Weights of a small GPT-style language model, trained from scratch on English Wikipedia.
Size: 22 layers, width 256, 4 heads of 64, MLP 1024 squared ReLU, vocabulary 8192, 19.4M parameters.
Architecture: LayerNorm before each block, no biases in attention or MLP, tied embeddings, gated attention, attention sinks, a smear gate, an embedding shortcut.
Training: a variant of Adam for these matrices, 828M tokens.
Each number is 128 + 32 x the weight over the matrix's rms, rounded and kept within 0 to 255. Layers, rows and columns count from 0. Numbers have three digits each.

# layer 11 attention output (transposed), 256x256, rms 0.0756, rows 66-76, columns 128-255
143158150114147116106110107104105098149150153145130169099177187057130201088135157126101118149095133118155071104144154125173104194132116150094125082145084124152135132134161152124123114100152142145110145144191124090165131125146105093130160155146141142060089126138107149090130112184158125160151145177135139155144132135125148130203109146150135126154105118093092091152158161200091156124136
164143102216204145111113178155137118136129148102123106125143130134107129149130102082122170128185171154143141158186164123122129122123120107100112153103158102107117160139068080171129122152161106092145161105099126130113118085151085112158111086169125058117089185147144093196095101131166142135115124144101154125093113061166113184146082145095144106104135195166077127082134124096150117173106
125107075126075111160107151117163114081135111082085117057109145130081169094126115138075160122095082121109128126145177146109128174099120107137180114184167171096107149160124100127120103129148143120092127082118199150113126147107160176147141048129110092105158118139146149138144070087121138038112160173097124161127082108106099093158195121140176189119145123190088153094124061144093131156133
125165129168170177124139123108149053172162153129101151106157116115141151166123156133086061122140112106187108098100120114124145088149116140086126118108155076117174104138094127131098103069109144209125118196131187126165154115103087137101107126149135125218093162129143162100146138161143051172122123101157110112134104101082132124091137116143148118120118095073155128131176143132146187078126
061123123082128085116096128069207112089133141136147151129147095121174106155135093092043045104137131129137127126106093117144119093102097071160147116204115131106146109109150149130133094083077082136111128134144191101069136156098182121110084136158072155246083129099125130139160108115159111180137125125130068105117097174137149116093109103114098153113127171117167076195101158116119107093167
120098086139118151161131116140103143132131175177107093130108134173095130176097072164031132101096145121104153151180116160178087179111154158145168159147086148121076102163142158121155108091086146157122084086094105095096132171096165110146131098144067129132124105113159115103091101128149135104127183194091153119072115140074165069165183065074052173145176100141158115207117132211096069097072
125127153130149148141099162144138105126135106103102126137139108120122163124133132160106100110130065155132172106102133096163114131144182097154120123129166138147117107082131110100122102105121154121174144167061143089097137105109182056114125096124128116111136089148162106032141082102066131141053093114110154168126130181135109191111125161101145052182149139171138112125180114170103113069109
126151195088107169060135083108149130124107068030143071137092057171158133097150139098104069135167074086171133092105135066172109072159129129147132103139226133122149150117133093145092144124135104138146151133145166150052127123118088153126127180138146092136118128155119124122201168134175121111110114081119121076107192200143137136118171160060143103114160180113079112119132128135105084111089
124109147186097144104112179171121143165122189126082092131160136175153149121086133128107127148150092122154068136174129166128123106137126165094119153160192108155114181189086086146140092138129172152137150148168130130090118093136125122113103092152154071177108140076134162112140116161165101066177193124155099064100159114094173153157165074093080167105102167107092126101108135129108081157168
109109087174061126149083210180103125099150140075088107121117101141105087086124145133129174170107157174130170156185171157117114096125096126134086141142174139133100130133147093131081136130111101074112164153106110093123123091158115106095090153168136092159153142140132125200119083139125132120122134178118129173088132121160132128158101126157162122140115136171074137118129130083130111163140
133095081127121094079136187111141136159138166125093188110147169137076107108139166093172135162111119095108075130127084167124154100146084149153100176136149101107053174135116112112150111096130178087077130122179089147116166192149109145124141121134123128110131150141147124137153061110176077067157187091133145104123109101156139141198123066063147165159158141152090123109173113142081088129174
# layer 11 attention value, 256x256, rms 0.0694, rows 67-77, columns 128-255
162181101129210113082086144076103131112129173154106108116187114124105088101087126113142155130153116171157165177189163133150133063133118123103132157123134096104134168120078096133137229165193135048157141122121049117101163166130047129098123138145104124091167109183119081138112125126138092110139072075153120140121088082142130186134088141137155124125112138128134163084115170126148165184119
139159140140101137132153107140140115102117145144106128070147127097073156084113215123042135137111135080102110088170141145131127136100128140174190106161156157138152146187073131055151097149176179168107115081176167123125135137142112114115144080190177101147135143061182150110095100099161105092191096114122120142162095089150114062120106059149113136134163148160119153129179108160112171170160
114132131140175098125163135140126097126155133112042114157134121143134162143091108150153102127112166118096103145108102125157159128131176113073103088111107115150152068083174124078160167127146117114124142107116122179144107121142127143205157174071078097116172113149103159077125120150145119170119165041152081129083159139118106125126182186111147119078115124099157125135179154135118194126188
131092184147147125133105117120211107091114132075088127169113073163084129141110111147039038109108130086094072113115143115135121141119153123162135097107131133109145114108170121120165129116160163121106137139069125127105104127138174143138087165100059132176120109086144125084138117086128123185188147118123105121112117168100137137169109113128108124097130126110158107169119113131121092130111
120132127139074217188113110179115167155157161134122124132100107160136130189161086135017149138123166098088143101175119131165108181127090126115168158129140119122092105176114192150085118099080142145145053070108202107119125106106134134155161125104075122145103129097169138123156120136128070130156127178086176176137024160039137072143189078045110127157149110124143129192108114178127092025105
120101162151147139130156144176142106081090107079185133178197137146098141115136122142117090093168119126132187106128104112138110149126118115092116103131132120091099143119084086097159133119147121173194122171097126146121155087120111104146150116113147115115178108166133124123114122149086137163077089050166130184108169138181098219139102167103122020154138127140142112153169140158142150136095
132159179103133098069171134113107126149097081063129109151131096117174121063072120149117119141112133142180153169087136084163163126123188114112135127163179148125145180145131138137169084126136138120122189118143118137121141152121105105172116117142145120165153127195138102125172103096122154168085065133125089036106247166176147069101068137114149102071138123084176137120119137156152107207059
152182150119063088171124164079139188122087200138099125172117113142199123109098129123078112146090125150177089097154121138142127135152178153038080133183137128148083163114097095127123110119151121147182115142129067145121134125129091147106093142141170040147109104128117175081221111186139077110154162140103100070125181145126105096194129096138092206082124143138129144109123095207135126151149
138163123141100112129110129103153092087112174148105093116122080152154087030109220138102148103106090133162168150140191114087073109134122134126106091183168147116097205120086087150105217112136052116084136082117132143139167107177065173084067157128143144157162141190150086165188106147128070119170088082145155210181134104147094101148117136167134111072117140134091176132127125121159132146058
179142112118137090178137119123059199161127156130102166136146159119089127080142127098184142167103135112149084146165095148121149077135086139141127168115125131110103165134129139073201130066131156136066081184096111142115127104147108169113115125119194148149152127081121158142119118095153136083131114099143143133146094090141073099174089088139111178127135155150106142115192161126073147134120
117096043130143103166113136142122118117190102126106101123135144144118132122152150138075136109163110154148149189122159166092166122135154089071124112173179138132107169087108166025196097120200081122155137126123078166122148089122155171160136126129172089125229099196099118138104133150090127110082206108110140109106143149124142086176101129139092193148124142162121080099132121129119176133111